Weights of a small GPT-style language model, trained from scratch on English Wikipedia.
Size: width 448, 7 heads of 64, vocabulary 8192.
Architecture: biases, tied embeddings.
Each number is 500 + 50 x the weight over its row's rms, rounded and kept within 0 to 999. Layers, rows and columns count from 0. Numbers have three digits each. The size before them is the row's rms in percent of the matrix's.

# down: layer 10 MLP down (transposed), 2688x448, rms 0.0422, rows 768-880, columns 392-447
# up: layer 10 MLP up, 2688x448, rms 0.0398, rows 769-880, columns 392-447
down768 096:437528496457330495572501512496446457448524475544548537525429395559609526479482517575538523497454510491509403487590529509405515458479515461536542547489534487438503524391
up769 104:571476535563430529481509452542413505453488495501551546511605622503585513427557424479476575514510491564475474514451401407497438483601518491512556516505539500464498533571
down769 106:549486411531488435395450491513485533483515491499515518534500482458438522518414557560570472460579528475534485520422545524427535561488560568518515428480464461429501488529
up770 092:532524531445551573507421413447512570461607525437466444543580561508455593472537506602485490485443470381413532450548504481588555545567568479557568549521517459490400410482
down770 092:517487466462529468447550537482528477558451529503427542427448471432481406559482512548531530580486429553495403475565511462537500535394391489442464498527524490583504529450
up771 106:434435509553520439495615533488407633477517568424520433456541539492513459458571465487457592408468514521512496459544524560506532469597525487518529532537587477487422489516
down771 101:490426529504479511638511558504457518499554584426458538522464473464493613503564491451541425492607443583552496562420510489528492513487366550523447534547537509490518457591
up772 116:491463449621551486437532461464463545464541584368440499498511471509443443521542513627553502445565588527484443417473530568392478488399558401588531493502507434492484511532
down772 064:478502564544494522514469543535473506521485447573494460509469492500530475451498476467503494520512471524465547516477490423510508642453530531553557552467530507449508470490
up773 099:553486488410512585519501502545498502501478538389492541539449608546633512476564536540638509428493487445444415488505469536502588446490500481454526366499513475542500463465
down773 087:460509505577472480468615452447462567493557379530439496488417420439545466480502419518447414493463444515474549493428480468500478468556506519488510535584439563454525624523
up774 099:537567461500496505491477569509542575552549478504498487447591589408475483466542418508508509546495580458595428519433492489556604443435465565476380473505549463518514461555
down774 101:468580501561502469462473422500397438542572572505493483425488498449390475554408506438484500494445576496556561424504521538528531455534511623470492540492482452421539511475
up775 100:446461521579387496565470538472598551591625432466497506457550508449537513459503490528518416479502572504490550423449530456530546552459549578449482497545583526507391464517
down775 096:525591478534526548564509540572549458412542457535551521554478491454462502532515473529495477439563504455491454580464565568533468477463522412528411496493399460474534625447
up776 117:561594568532471530532528462459546476449455516508545597486613510544450489499518520373543514507486568493552515499485508505596418550458464563474489454487500496510472560547
down776 120:387443513483572505499611501556485390508503552447525555534530479519447560512582505462495520554520480488567524404530517455477459510502568472568487463536527456456515542473
up777 095:486493472524446481448486478597436539490527410453600499487462577517530488547538467505528480561445500470529477540496488594591579409555585550474460512459533540360588545422
down777 095:462474435500495578436571499553534537503589453555493482528477503526455512484469557548554439500518544450553496538578446555509549524440513502455458448560431426460488529544
up778 083:445510487570369494611584547522448420597470494502561558508549437453436423447457560467475515528562426525535583475528554523488449535550482476523508576437475477572482554514
down778 091:467523520598419508514543543523525467503452533487383519504505509446500527506602491584513486571484534594565513444542477451479480437468508519358418419500478554503427419478
up779 108:620418456605463514481517613492476474451458483524500435553485465467523568497453598412540483535509644396581439512561509720471540506435493544449439545542558486451441512566
down779 099:377506490468522474493555529513555528562518591529536465527587462410513501494589521621525487470525464549558553468485466552423477491506526507431575513498460566498451567466
up780 091:534514469525464500457511480524452544470537541420621485441543583524508484599508587414538496492401551533523413515510447620538502608494487587493577441524440489442414489501
down780 088:527513444487558536521452475433544356587553505554549430480478497374408456470511528559501512518482443593538556555471548387537524482563451528490482584536466448533555442494
up781 105:504380550544415550551465512422574464489511533407404564500506471417581424499475554484505547438495408536481463474438511459557542516531560548536511541484444504555534507556
down781 094:522625484498467468442508553559494440569510443533452552484496451491449461558486513545520539489399525520458463587428496362458465409583515543436527541546527416520542488489
up782 091:442440424439550505445484534445587528562460480466495624392479460437508524530556479437589488456480555492543516560579493485571454490538492453456574619474426546386424520533
down782 092:508413444591546495509502579478589365522500523478491402502448428546514527512447495553560597507459442488487507464403538443509467560467470446482519443551489494606584557452
up783 095:549461461594462481500519511474427471525514511434516581583587490423543531457476510499552559448449545408592532484466536581497582455557534407544512597478461504462578554377
down783 103:522556533460459381490419436523410426447524528516484522518491468463421491501431422544508538475455505525477467373412534488502478533470446454493521520507496491520518529533
up784 110:474528434554537542489446554574504489611493498428573511546550528512423425542497533502512537520452443529425551462458603596565512565574570508542488474463505457498448562449
down784 099:541577588528564497498518420446470518508516534494455444540489532488475425530470395510505489544537547499424441490545542558504533538600457505506499465436435468529556477498
up785 104:561450534544571496430536430452501550541528533410560567512546518511503500428535578598458381462576536513497499440502525485495488568465564583479523477460575446396461535409
down785 102:415511503479544435455420488390496570537493530511419450470500492475539544473492453476537574497391449430468419565539446464466564573555471532496487494482490503478539408487
up786 099:546483420519537486448538460519515543513507559400499653532526485420531460483576563456508525494478569437498471503511535529553519444420493518499492581410554458590561479506
down786 098:379512565456496456472466570486434557549431499585463519480502504524482477433496378527473556408490589528467437468470542525505403551566493505501467537541502496543524431502
up787 077:487512450421528484519492564455466449479480464409579576538508539520491547441484552480473527458494562443566473478466470543490485546455467531525480508500443574610453509492
down787 079:506502545480448469422559421489563518520478553548560539448509518474454403526516458518558498573449496533491483540522476504504484547453620563502533472462494516463530561422
up788 100:507517461560480557479491525458524517386598433492422388480489548534485519527525509452483383629537442518510553525550514525412518396457489436498467569473488530467596417512
down788 093:467557455443522516515447521493555492509527441559525550456607472589589540452529477424492533537418555450390408543461517445517547531576532503541573419467470556538410435518
up789 091:526511530489423654605569527552406542550489520486527521447557550443469446504521459492490577477545590509493492564520500512616517515505510584512541573585486436427564485535
down789 100:500604530562520487516463502551504435546549510583427499516551492518585623660489483511544470508521563507529540459528549569442417544441572467508512450461502506496540529476
up790 112:510531506635468558422574537399504473509443494440512560492578518507463603451521559456575405459566597548444502497395524442404441537546464546506482500521525544501451528491
down790 114:488470527518542452502431481506528527425540496517506525520531394526464457501492539528436491516519467452619496553464506531430561518501561451473403483542483509517428489523
up791 091:474457374518537573442353494544516567549491517463434468502514531459460630484437531466540598504482506425501408436483561496428629561482435545548570533524462421456530549385
down791 088:507500500434535504516523562406491475506446458445516451517400454489442504504497476403533435444576532465541578533497377530497433503585563534437561401529457537531495495517
up792 109:544550475558499556499461490514516484521504549513546520488449491419434486513486626475577476493566563520458464518489375518433533508501428426448482507590504511388406515548
down792 102:509538478483499392524562479517522450507480434573523524487502492479583608440529551462490524516555513529533490476511427516504467529410591496467429476500443485370483540487
up793 094:509465539568579542598555379440529540500532535594539429452524547474574510447532546531525463472569446485523578459528479553546466473546564498510601598448444472493589505491
down793 071:486549472497478431385458606555478436471532492461510469596490459447428560510437415482488459499529508553443532535420459474498534419498476461500479457565465433474476541503
up794 096:463522428485444547609549551518437505513512420551568451528509486455406461470508603499522503506523506508553418484545447667425548544512473566502490515446607527421473536482
down794 095:494573572481457427458466457498469479452460475529524493433459546482487491492497469469464497480516429573491509487504556457460490444507541364459444509547428486430505562466
up795 087:496495403517426555524435511493448525427560635481531519479437557460396536475577560470539395525540513495489485486431573568444494534569527553517557546517623493473445542512
down795 080:520418562576518492461549461493489461513398427492490559492462495465438480500485609549428599487566518396439483498561509478563488514424470531561495530519544437440568451478
up796 094:468605543507506410474393576483471562500417564469509539519630544571448568486519566516492521453479509529533572515440423539491516469443539504439574505429467488450413521425
down796 067:482456544438533440575548519523471530493521497500496508451433519550459509535504480475502546479466476519479511536466450518545483549526495466498496387472441478435511424504
up797 125:564467487601479565506574428490428426548509450520527549610529533483546480410500600467474419461514530526525557483471584523520475417435645446465551525489464518520413469598
down797 145:498559568483551477487474554544485494571443484495468487496615610513537437504482475501467490475592555512441435487491554444560552421448524523467466485528509547596479429465
up798 087:513499411438472583450563410470409502513529555406528543530496510504488515478504591471478463445594540552541548422513476553467452575481547524426507533487465465421487472467
down798 087:509485405514508412486519519517465471466492567463503503537524521478497503410537480530491478543515476442476460571488466538463412567479517496460496528483484615485489592518
up799 087:405526459510509518523504476470532482512545564519411486509510530597468503442565547527587510410585464402515540472461612517508549534537517561581408490586513531421432516583
down799 089:529503451483496518466493580416549541524520483517487494479489434434477555494458481452541533549454544612459447451566390476525543524485448528401519481555544454521493494391
up800 093:478460493602431528462576519448486573536608555481464445387548472509607553560483517521570500479497528404481588519554475516457505520529637505458473547505503495418535460545
down800 085:551544489426546498384495389416549426544536533462481477484454550489510602516524474439471515408505504524547522427500512484588451432525410620450519560552587479472466601485
up801 096:478390492560520528460575416449632447531613416500553503517490546472410415517516507424481440548439414513445547525460538417546525510464505539521470501517490488506510516489
down801 102:497551389497504451509556494473393515461539572416387469503492549476529529578450535487598510562480428535580443500433526448529480466519446492477489462489530485501475410431
up802 087:597628475547522586409625506418459463512540545525497601577438589502532598474453519517524519520545504456527486538476505477590508514400542495464465430528499530580495445484
down802 097:560454457515453413469536398545527539519502470504518481474471483499464532443508559512491443570519517464562458491508513558542538532459521503469575552464456447415553537509
up803 104:488471447475448573521475558571467488512498496475567507460479621492519481526470468498495560504510438559590588509427442508491636528578544501543433494470502487517527458470
down803 102:599429497463599538400589467554504488546437447511380512498406459447523432496557457496547542467470473504505435498514496588483527499484485477524465488526454488454581481483
up804 102:570430540483380623510403443507474526556561501459500391558551553471495472563555558578528566438480503506500477621432567485560560469588552570548468520459412512394474522481
down804 100:531469505482571580460494559479435485423585473583606560469480503488459496533486465514530490512538518547577494498405506482407434582459496448433584542558410520509472530512
up805 100:622403516465474462402513465525515526542419453464527445499469501532533463465446530399445459567513617466529517480533485537469536475521515453449465545502480474542421456502
down805 097:544530503543532440531485470565403429528515429438519410498434571490503496497495493539567502367514513437490548412528432501489484342477492401454546515471558510538496526523
up806 119:521523576561472500483449436481504472471544603410524610554439508492584509491535571473469529457540483498556499393418548449469476476595476526549545622484478473422431553569
down806 131:501478442499478506546506514540469489491516382528506446526550438491524461535510557427471533509498461502492549561585522516504480546453603469515525455490455444528564537561
up807 117:454537452538505469529505538550450524486596549545478428555517501402445460489574494532544515462570448524441535498508461482464478532505542397526525446454510478557565570537
down807 112:440512504461526549557550416533546554565524552458556590491535528568519571556525460431517420611509538521471495400556526462472550525511396551404476531549474468488528527501
up808 093:545458426429591555373570333583525525448544452478519427541463548423492454554624548486522482544554562462514514463502531530491493494555580536448499467542438511388430419498
down808 083:494561448469506534539524579384467418513532543518550538445519498424428581535462580475462570508427541484435539486552553517534416508587429453515447468459488503551486577495
up809 087:464455557588547504556606618556523409492506455486522524468550566571554529470513476429482498563523406515464549520532470420444428543452598524466564555535477521503496424608
down809 086:489483526441489465529477489516413516479455501531564504441510508534444636545443486458504574437559507495507420484513513509577494496624442456454587452445437446580450493494
up810 100:525488498484535624508558484499534625445604549466435560541550488377475551480497549590568499523513447451510565376394506485502456472516521572559506546518502478383473501434
down810 075:506536523564456444508575471491521471511506536505545616404513490559524509563452468551521502558507561472474471564513508480469484574539539531543478493513575599472556520564
up811 092:517467541574533447453484480481450538420497458453447453592582566463455547507476575445492427485435598540538465539455549512525535454413570498501509485586457312437446463483
down811 087:423478497547461549496535508505492512404469477556534516534482467492514507440511409476521567579509570470568536474454484488481510575419563458368572510537498565505527493490
up812 085:509417496424497562486485490511522545668506600458435572498496527555480458508504555505524599415598536542444471499416488426498464498440440604591478515562460508508478566504
down812 091:457514457568496502508512601481489466435596508507503488438560493527550480411447416453525546423483564407577524570427439475500480485517418437454513405507515482410527439399
up813 101:458398532448501590433563476496494482479416502464483560452479562460442531461522458541489464541586514459571433376399535510587533444416496470537474423482530458512502551499
down813 110:493474495525392456479483499576528422544545451463554490563533449489495491503464553465512481509495465544439478502646380522499451461532512596544521589572447533491478430524
up814 129:463516564543529521472565547427546530509439504317489514533568502433506513505529508437555523536589500540468500515407523484547499487524423543555476512454518486482485567505
down814 129:574525508561559605471545523564580463530465412443540449504457506364570462469487474480445567441506473480540515440526575503527509418499463471464469407527456409493488551513
up815 080:573519489525422477527565555598452544511558429459532568481556526571490478475472508473525445586477514518539489467430475555486539473505538466379613569482475459437450494558
down815 086:563494484454489555522488572569606549442569456429448526493558494522564506410475412543439430577420499527495622496454534489485507522473500483483478527536513549502486393399
up816 089:536492429453517542546549586538508470465424426511543440472531536462415535525459505468541543553494458546510513575572424620458399351426531529560503517425477494527538419404
down816 085:552543563453510498429462522548506570578551472441501413539508565486511423559481462481453452466422484442481432491443522391487574521506525522443538608513488450445543479505
up817 108:497579595429475519641521540551443550492528453461559567448502541477489535541549598536626481502484512438516567542543516492426540525572539527549413423469538523483518608477
down817 098:490413471531420462506637558540436403538499431475586493454561509517436508479463543490563432558518420496463519457520482462634576435557461526522427496515505512532482590498
up818 084:455478606571519466450516499514528479543599408514580493507566490623576431523522561538486579474423570509461457555450470560446478467502611563491492671465452497452517516537
down818 089:434507513469545510482440488407570460431467490506407557500471476486430518596498562457495527405497473508463487513509535498573425549500442483457532534546458476514494563601
up819 098:480517491500609520515464588504502523528559558503487474485525545416486419525449506536469472445534503477505524496549489545455541529481505479568490570591523473460434449467
down819 097:495495546476547458443424510555522450496496537372548489465504431591471465496506497546490511526473537473444514504414398486466532591534610480489550508552460470529509542490
up820 093:526539506557489447461581556449422527557472521526405454576473534403520589456439480380540539415466450498477476416438429570541512442515487506599534580492499404476387518420
down820 086:477504471431492554495502455533500447456579520507468503483493509522476503573519551439576463569571473479475551534493536569506566489431489488424497488478527546490537559507
up821 099:566483571465466534500483534582440460561469574429462497462493509461425372465585528374499510460513456491556449504502532482626483531556467485542555510480541466458553534501
down821 104:464469588409515566437567494515541519518495424484431523530558459527495562448490549478397562525473473607407530480504558513439534451375484439480432487568498451524455521558
up822 109:494544454557524433430512495532513568519482505488477539392538521467458493482517566490545402516535598524520535602534471527511524452465544467465491517500544520555518561560
down822 110:484487516452488487552492491472543550437418490425464544522475546514563529579587478518503523482555442467502470543544485489498387555407504477470499474445424536557511385476
up823 091:501484462540515519540412564549490507513446554500508571526491509427418480442509430437448477516554568470486521521454472472490527604510458592481434534460479430464451490430
down823 089:474454508497497508544460476532513456572525440452488508559478575605558648426555534459472539545490499438432429539538490491453461534501484550503481467470444524458562571545
up824 109:529477484475440538459472401407453527527416589476416607506474548564502590466493555540539511485618626530526507380445549523491449561432446557394487447468483457422446546603
down824 112:442430494491544557417478420517580474569581437499486458494530503436513557583571486477488571481406466539535459603539531498507570497447419533611520483450496480581477425499
up825 101:496447443526464455484509479534498478543489553440460531535491537391490474495422488484554534516552449523483546475503467393521463547498432529525515532579569501575471446443
down825 095:372435535513589523519602573493505440462484474445478493477571572573536510611442498506438547521501525431444462622570498510448429432572580489437439491484501432560516507554
up826 100:498556526535436544481463533497442513519417482525545598487565537489598579455488495501511550495530550499586523501502568593518632499465487524504575506404431597471524594508
down826 101:517409478491547563640489492463549465503554510544468485476485477407555629416465589524542506435485441548528547562513397461471510472537501488596460454609500502526533579492
up827 090:503486452549456494427530417469512445490581544564392531561522489519462541483444558489543498426507521490582565390464521544493444515523485515562540629532533431552448579464
down827 093:499575533552426525527493539555487543509474482500479582423490470437494505466446431510397580534478499549498493638437426507479492470514485523453445469497526483419595466436
up828 100:532527492494537462523386502513464580532480437492460437462487497512568461527474467499508392377509461468438572476517446489428562449577490474460565563482510485454485520551
down828 093:535457500493532514531526522592439455594541463461472654515424607492522524532591495470512466527462571546597460539607556533460548454490477515545458415527545407501482560537
up829 095:456457454491494472484530484503495529486500575461432546431475532609475492392491638485437483395596420523485499495546574436530484555526420560530449531612546504497488526449
down829 097:515480430549448515334481598513399564546475603378530549465492546546467453422442547471493526453511587509512495535585487486503530533410501527533508518475491551459386425469
up830 085:490463459523491471515550548520433440499519500439502469459509446464555427538585522371534492586538494426452404428465582552373566506497505381482469575457482393460557465471
down830 083:509514535535528547556530508486523490442580526453500498469524527542486562498537442526476594469472540556481531476499470538524414460537457460579562471495485650523549405489
up831 109:550506513537463523482539551538537537437574430491572514477494545474518625445479400544447474505494478516409460490475476508466489516380470574570447449471552479601524446544
down831 117:553514456526466629487430508494456511475475424521473427490508547467420490444534421484431490506513543577492513556542530511555421440501549477516494408514430454449493505518
up832 095:491491465566502518512499461389416470459501575553428496487482450517539538456502616529504461453472585487572520528482601484422454439475461469550426515501471438496501486450
down832 093:500536460525501478471480549520448456477480499469498515473461489445479498479433439592443458484511605491440493460494531408528474547553508487538387479463470480492459378570
up833 112:454512507607382485544439508538430496538493626523447464500506466414528589379452516578506497448506519423566538478502610529480459468522527483440608424449513476499517459565
down833 122:447454505521434475543458535503582461504494374479525517417523581516429557483512666584477439496473571467464559465451435524509493534515506474474569563559487479564492529554
up834 120:489611476546531432504606520565494573501513432431526544498540569505447459525491492388485490535618529557444579482446555488614420506495466471465463497540565504481430478513
down834 102:492490537479503482432465546548520466461427544539488505512527502479515449473496535491556480517557524526378573501595514542530510450448425448523349493466527481451497451538
up835 086:479501466539569478448503411519498454519478524536570556487450483380500447504472560520488483470589498478473536506549495524428543547549529449436514527411454426522460569489
down835 093:483601611510517458582390453522537519443543419435467438471498411412488469500528432517555547493558501550491581525502474628513467464461499466431402400475525465547419477453
up836 093:517579436515525524462470504542536502550494502559466559436533538496509589511495568461528445472468533526586466601526488522473546408496499614584552523512532494535544514542
down836 099:508455507530565544464490524586487559472510501431572497506550362452547459552461522528438500607483500405590500518530485496479489515451535479516502481516483509580430537438
up837 117:544511500535531448558517464442421496469475569500637488460462523424491500570501544473537467530514546448454489557499533482547529530386539484527515535522435449524367475528
down837 117:448615511535577482471499494445517530453459469440482473448391484528462423515452493535542480497496521507510556553372545594454487474533497605502613495444430460615349498573
up838 080:571447552537452492469463521467597563555580457492481483462470528525465505427650518528560471589457476540624461546401458514458490459498517482553556507521511491536501534461
down838 085:480585511542485437553556448582525453547517463485504435408448435531553482414499442556470419562492600503581554451476448458492580595593522482465432564544523480419508492475
up839 096:433563490527431412427432486494538473570466524462484488433420521496427504433457497473478527532558543493477480556542409407574418507564540484490543460435546587502514489466
down839 106:405372578483505488587551525443486531412512496468528536532544508466503516522550482525485537472443467526486523458438522520367528452504470492509505494533534404484446538533
up840 090:512517411544446477444482469492450532502453468506471504524488532459503535527444535552556511555524547545597528402439408478466482583473400556463501525510523477438524466506
down840 084:488440540488502473476437442457510451503471466547484576484543550491510523586455510500446499495599514436415442571557443462550489458466419479493420518523469567656560514504
up841 108:506535488634447496455498490523453585536585486454500517392447533558601525563478552574533447509561548524501466561512483523392458558392532502459549434482561415528517528589
down841 079:479555559528441384598515433483525486529508517527513435586557465452481577570442492391528472518510441529562463441464514449610459471510416531523518581524487510482532511537
up842 109:521477502526520464438528509574557613544476466426545445549388588510478409549488502413498501486533495497525482450518386509488451455486465490463542613528633479443492553462
down842 114:523536413419497592509510473436551442535580428518508408536487419501491434541549463454520498510392433570484548506506493476576431458537490510480436546489497506554495427440
up843 087:495508557506584592510492516496392592499517536566439572464620509459507509540549461485471405400511463464513535543557487430487522548525452552535435462517459442476504524443
down843 088:461550491418536581513536438451491468446495530481546492438501558458406463460615450441548542472511452408562501500456570559415466417516432453487544530468459480477539463544
up844 098:438523537540442462494421488554551551506426513512470467473466516552431408487578439511530411537580478491556332456449520478517438338503544440604487547387535429474541440461
down844 100:392505522475479487512521559498541540495467566409492539558570461531438541561525539500508617534449522527550524498439507462495511545423433482456470377495482489526516435507
up845 099:454461463579477519389495471510486554456514486484642572501512471542578569479528578486430536541447522506478480529531493610406521494434574471584557497521553396504446567540
down845 091:452487492410485522439458471423504442603517453394572520579516496481505519459447441494524511505480640439575547614363526511400476510583478427450494426456513485566529544588
up846 129:507506390605351529596507583415477554509541465403451520564504549397482512475576512572528504551463475429548552463474539419602498557508527456523535491521512499537549460516
down846 132:474526557485449511534504469476557506563598588548463486429507435522596441409511590491442501513517528503529531482474461436371489426474425393370451552448441540559513527646
up847 079:566447549580518511473489499494549473618520484530488503490567499482494514475468551520565467621407530436541499574564520526441509566503512410405608571434440443520544491481
down847 086:517565435494464422592559475468606472497453569454446500368436489446612402506461529591508475563542546548485632513489515545410507517431487491470478423505571623519410463568
up848 106:444510502501620519543495485387518497628428579521530462504560516484537524522508582585498592477507487560552522536557456507494618535494495501575524500478539516537475460476
down848 105:494387480499424449448545432539541569405509496546498588479444584433548475467485452503430523526435544460554435453496599515494543464469515367502507485542560413406443486510
up849 107:487514492553501618469480418485519524555448538475445480421482523530510502476664504494500448567501422445534471545488469598542490517441510564591503581499497429495420482494
down849 101:496619457487480476469529523549500408503558459536528500524444555473559546360495475512398593676534591538559531543533508469501476441480444454541473463525437444530475455406
up850 088:411537566457506519449555486420503479477511585522513475527413518477573498476567530597509475612450476428557568449508466507474549514422508599519536568406507509555466484453
down850 082:529504485488522460436471460543464529474447536390490489475539414525573469589463401489591411447536491467456540586537478581470589454431516464540510434493518509511406558443
up851 088:541490511500412525483487654529424452535545564451500563480527524453483516492582461482509436527589444529555520527485467493503430554502505442507532484511555498564495495539
down851 081:501483416490553513415575398385479499506541474528540553438497453450472536589522540475503562521564505405479515480508526500502441534476468517533437505575467438481473534561
up852 105:447403518572534454547480527529565524452525444430451492551555565460514495524414548473516504545533452512567491435502453514558508454392447560508561516404601543520495460487
down852 108:458533519511522592569570543492437468511561396603444542546490370552463527446490496438517588451468434476486517533576484491576491443485494460480479463568555520488562458560
up853 111:443430506442457520471569462503497439472448514469468558570576510550585489478503526470404561459571452506477524512513497644559475539495486443528575559443486466532465497544
down853 117:475548541540489444623421509515530530548546457474537600563587577507436466525454577498554592475433438540443518473455420562517460473551475502437511475489439432484450548522
up854 120:494485451517540433582499487589507486609515492488523534467503553516476507475409457422564519500509521521578461527437467448482450591381482452539523534538467517506451518484
down854 122:472500528520477556449423541545533490498547443518515540427480445544512605471434390412433492489493456522496500548574453466468511509637507539519470549568408475481461500517
up855 108:366474566450531491478513479408441511488455538433452482451609588584617529516627471552519563428519402454413567461523516534472523487426585535566462531464516464569462481602
down855 110:472504539437551539411458488465545459489449503528521595478566438505473534458565589478534431527543517457453497491524511443382535552463476445538537475490468360471537573487
up856 090:517483515506520449481448479473478445512493463467494402470475510556524561493576516488508555562491487399523526444569403502547485513564571435599483480453468417544540458486
down856 092:552426467505519510532494539550544420574505483584537504591456540449522534423582519436524445488520510529560493566422540385495513558402515541505511455508467457405448572413
up857 096:491530490499447402531456377510517483550551483512495528496472433449480598466617446558524447550471434452469520454482546555542504518551492468443561527575539507459509537422
down857 096:500436434503470522446525552400416540439454434501532507495577487422564348483521524462583535459487493525487470601430488521548559486442502484497541542439461499502518505510
up858 097:417555503465613499502512507440483453472600457515466567485540536512415476507418547504439483483514397599510580516568568544524494590516507559502575541509491578416500546477
down858 100:581457529578507537518519459557473534456411481502591534437453591436461580539469504473573481501558504476468430459489495481531561405537584420408476428506458496482493485462
up859 088:517509388552500472508549536523479528514553455437562464615523453446450457509531513390491413540570426572510477556547484535437494559467569444491531516560594548531502442439
down859 097:541516569536469521513490432444398506488528442594408487477432595471512455575422490602582579438416520416500446388445509537515576437474508548467534514353420487419474486539
up860 098:515483376587445486500488581487518442552489488438496496504571417464532527367543523504510472495555575454591504501431508468492588534508509428538453476425436445583516496494
down860 103:562509579528461469603415464541474552440502471494501525544555515495530488573440390526489503446476472468449544551501437467525542382516478540420531487551414487474449474497
up861 098:586482428517477509518536466578555511409546417554568483445510524592579518543458548475466545531506458551545427490423557624463578497505557506561503521568454462466506522492
down861 120:463425564525505505469450452401489458547525590468526613516476491375490550441532520502486429429523542489534582501521540346493478593523440551555469455454542518482461511498
up862 104:496549448599506509517471520545411558517484592442339514410520533519537531448571496445523499438460407517550433593441496465519499418480572489570451491436538564511542525441
down862 102:462478468480457567542485563500512561515533464441476526426569494474472442563541524434464552545464520509553507536467538541573571488504505479494433451480464367458442492367
up863 130:482503441542502576491569498527414607593537445487458596556562517493491478451565492456475431463467503459471444397486510559563516440451476424495511520509518426449430618515
down863 094:538435467492559560498505406380525487540491563479419492477499541537479473479573539527502546494453455546494510466502488450508489526566478458513505564465530517504476458539
up864 079:516463537473480454507586459597344445517564436538574465408514503463546511492389503403530549425484561524543514516505489553450500461563478442528548642429424452560608532468
down864 083:499562524613494501524499563488555523484463448518510473504487415522493544422473541505515539456487548571533550454535528555501485443503557574535507480503563550470461507483
up865 089:516494522469482539568526437539505558491505610450490527507440506467519502447489536441562464486510531448505395504404522519545485625481509513526540465565525551588524451490
down865 093:460507586524499508578467485500532553479596433476486538563560509569538501396474444523485547527470483645437525491465436451481471442513537461413515469544517502499469544421
up866 092:489590501541501503673487589547497625538466399510441580490444493576532474521487509464511550473461488494501439438417450581501517370448554423465514530452463596454569572447
down866 077:513546479517468549549540477504495429374484445492523488511436408444487477426514522454443399507527521525550480409489431478531422652517476493572487512507488449566530467433
up867 074:512449528520523407525454516571598597415496463439524580406509490488550531473486553542444512532514549529450563476473565515448515479555513566519482488492577569428515552395
down867 073:513603477480482492525484508428383472523479557526451401594581589484447487556434469444450495570529445519453478575593489498537533544471515540522555468492464413583517534555
up868 081:526459461464462568515526522564552580417482524534599454499529476407596467538525574467561435456487510494491518529467564571531487480534593535504512495484549477465415504446
down868 074:519489512532441503495446525474528458558427512490398510537530447563463589460560435473426516518510430474513509559546597386562450477521451542524495492495473417537474402590
up869 078:492626465572572484547531506427509419518516485527537508497560530470462438520549539452546502417600455497568490485442491454461460451524493433559507553477401425481460514465
down869 086:490551508564422553554500604455442531490508532403546575470500491502480532456461494475542482489459583485415537413507448537499472478536492455486457495481527506509504466433
up870 102:563509456551486571488449589434479562535475552429498547437560491555501514456563542407524545450599515513519564555429500568475525485538521464557489537478489466545451527513
down870 066:497521552504501530609502510446460513488492453582533436462519508507494464516429519539499504465520462469447442446418503495530506495557482590508558590489473516496497487500
up871 089:501516444568459462519499450514527504521503602398596575458568541531588476446610491471446446429570526484572532475523500560469544552549483482552535543464443452546470482419
down871 085:442558493532399457539421572508480470609538455465454513369476393493541452501569494563545665585510445590396549443508433628468421499473549484507447444422477496502488476365
up872 108:550521523493423479542560519467445442520524484486465515511553532474505545434498486514553498539435514474464536424519560523462485529369448462439557528497544528565412518461
down872 112:578559521532474388503480470697502495497505517516487461429508493550488504540519452518500472603510457483545501399457403514497520367507515481538449568460432490365524491444
up873 095:559513418557465417599553468487505472387527567513518510458521500490511439533499563503531424474478540438531532512469542523402525413531514555479555557497463415493478444425
down873 090:462532548517593483505470449545472474483480467527439459432460430354505460387511408527521487461439576390426540443466485564452465483431462548497501432504401495539407511551
up874 100:529560577487535582456500584501563565476549550402534560505503600408458510514521501472491557458445520485454435540350375545557570531503582513572607521516555432501413466512
down874 080:524454527441438495529426464458425441494516524500510480451494538471522330530519451458501508533563475494472460517557506473485489495452473516475471561471538514627542479451
up875 082:437452426522526485483497542431537478551476507475423516464462517587493547447512420463488528553564476481539496537469491565396496452401628522524572542493506464505449507444
down875 086:512529480585509520508484495460530579526542553456497482487528457479447587393539496462429550455479532531510517460462466455488580536578494424535460484542540501511432412458
up876 099:421525525489466524560471455475523473506523469496499558461448479619500552498613428390512477517509429529477545441471560529608534587553464548526492502502441377524512506493
down876 095:439466472583500445507571503472458466548393589520464512497466535445455506451518471483532548455537569481478465438514557505425470475444516546523482492485551524508446483558
up877 074:444577421483570507447526542444522545550445505517513394646493564517457523575495542437461618453467428545459397482445393504604533490469543492431487465432486552439492496547
down877 079:540584552584512473532507531569484541526622431508526528554476422564494494405519478560504526514467561538474510476459421450458511475491507432493468506467498559488523513502
up878 113:494539541551404500439498500463510524562493517451574477660504482429498554447598577403498512466472488448420491541508463493520531537596477512511526497506524454589512470445
down878 114:530432430461489533490523547451489469468511531531462525488553441611483505474525533474609516526449536430510492542489440578423464557413506564509556498508391465491420500468
up879 106:466517448541561541513466496452497591503454499512442484513534510435430526524516558567568513472500431514516520509394563537489598595485477484590499510554552470515477496487
down879 104:505497517511454419488556491520537496547492486516517543426515438497591520560401519427500420523451557550532440605478472531480509543433536461484525489521498486500441532539
up880 110:593535485474435456474446494496397525456566522527501553564408543470478523463439576567512580403472639491434372456499562411433532556540552560493531535559470453510470544611
down880 114:460424522573547546419592423480584519502486418496543500522472529531548467546606489470467513463543466526478548485529440519655426470586507459495502521460536567446497536466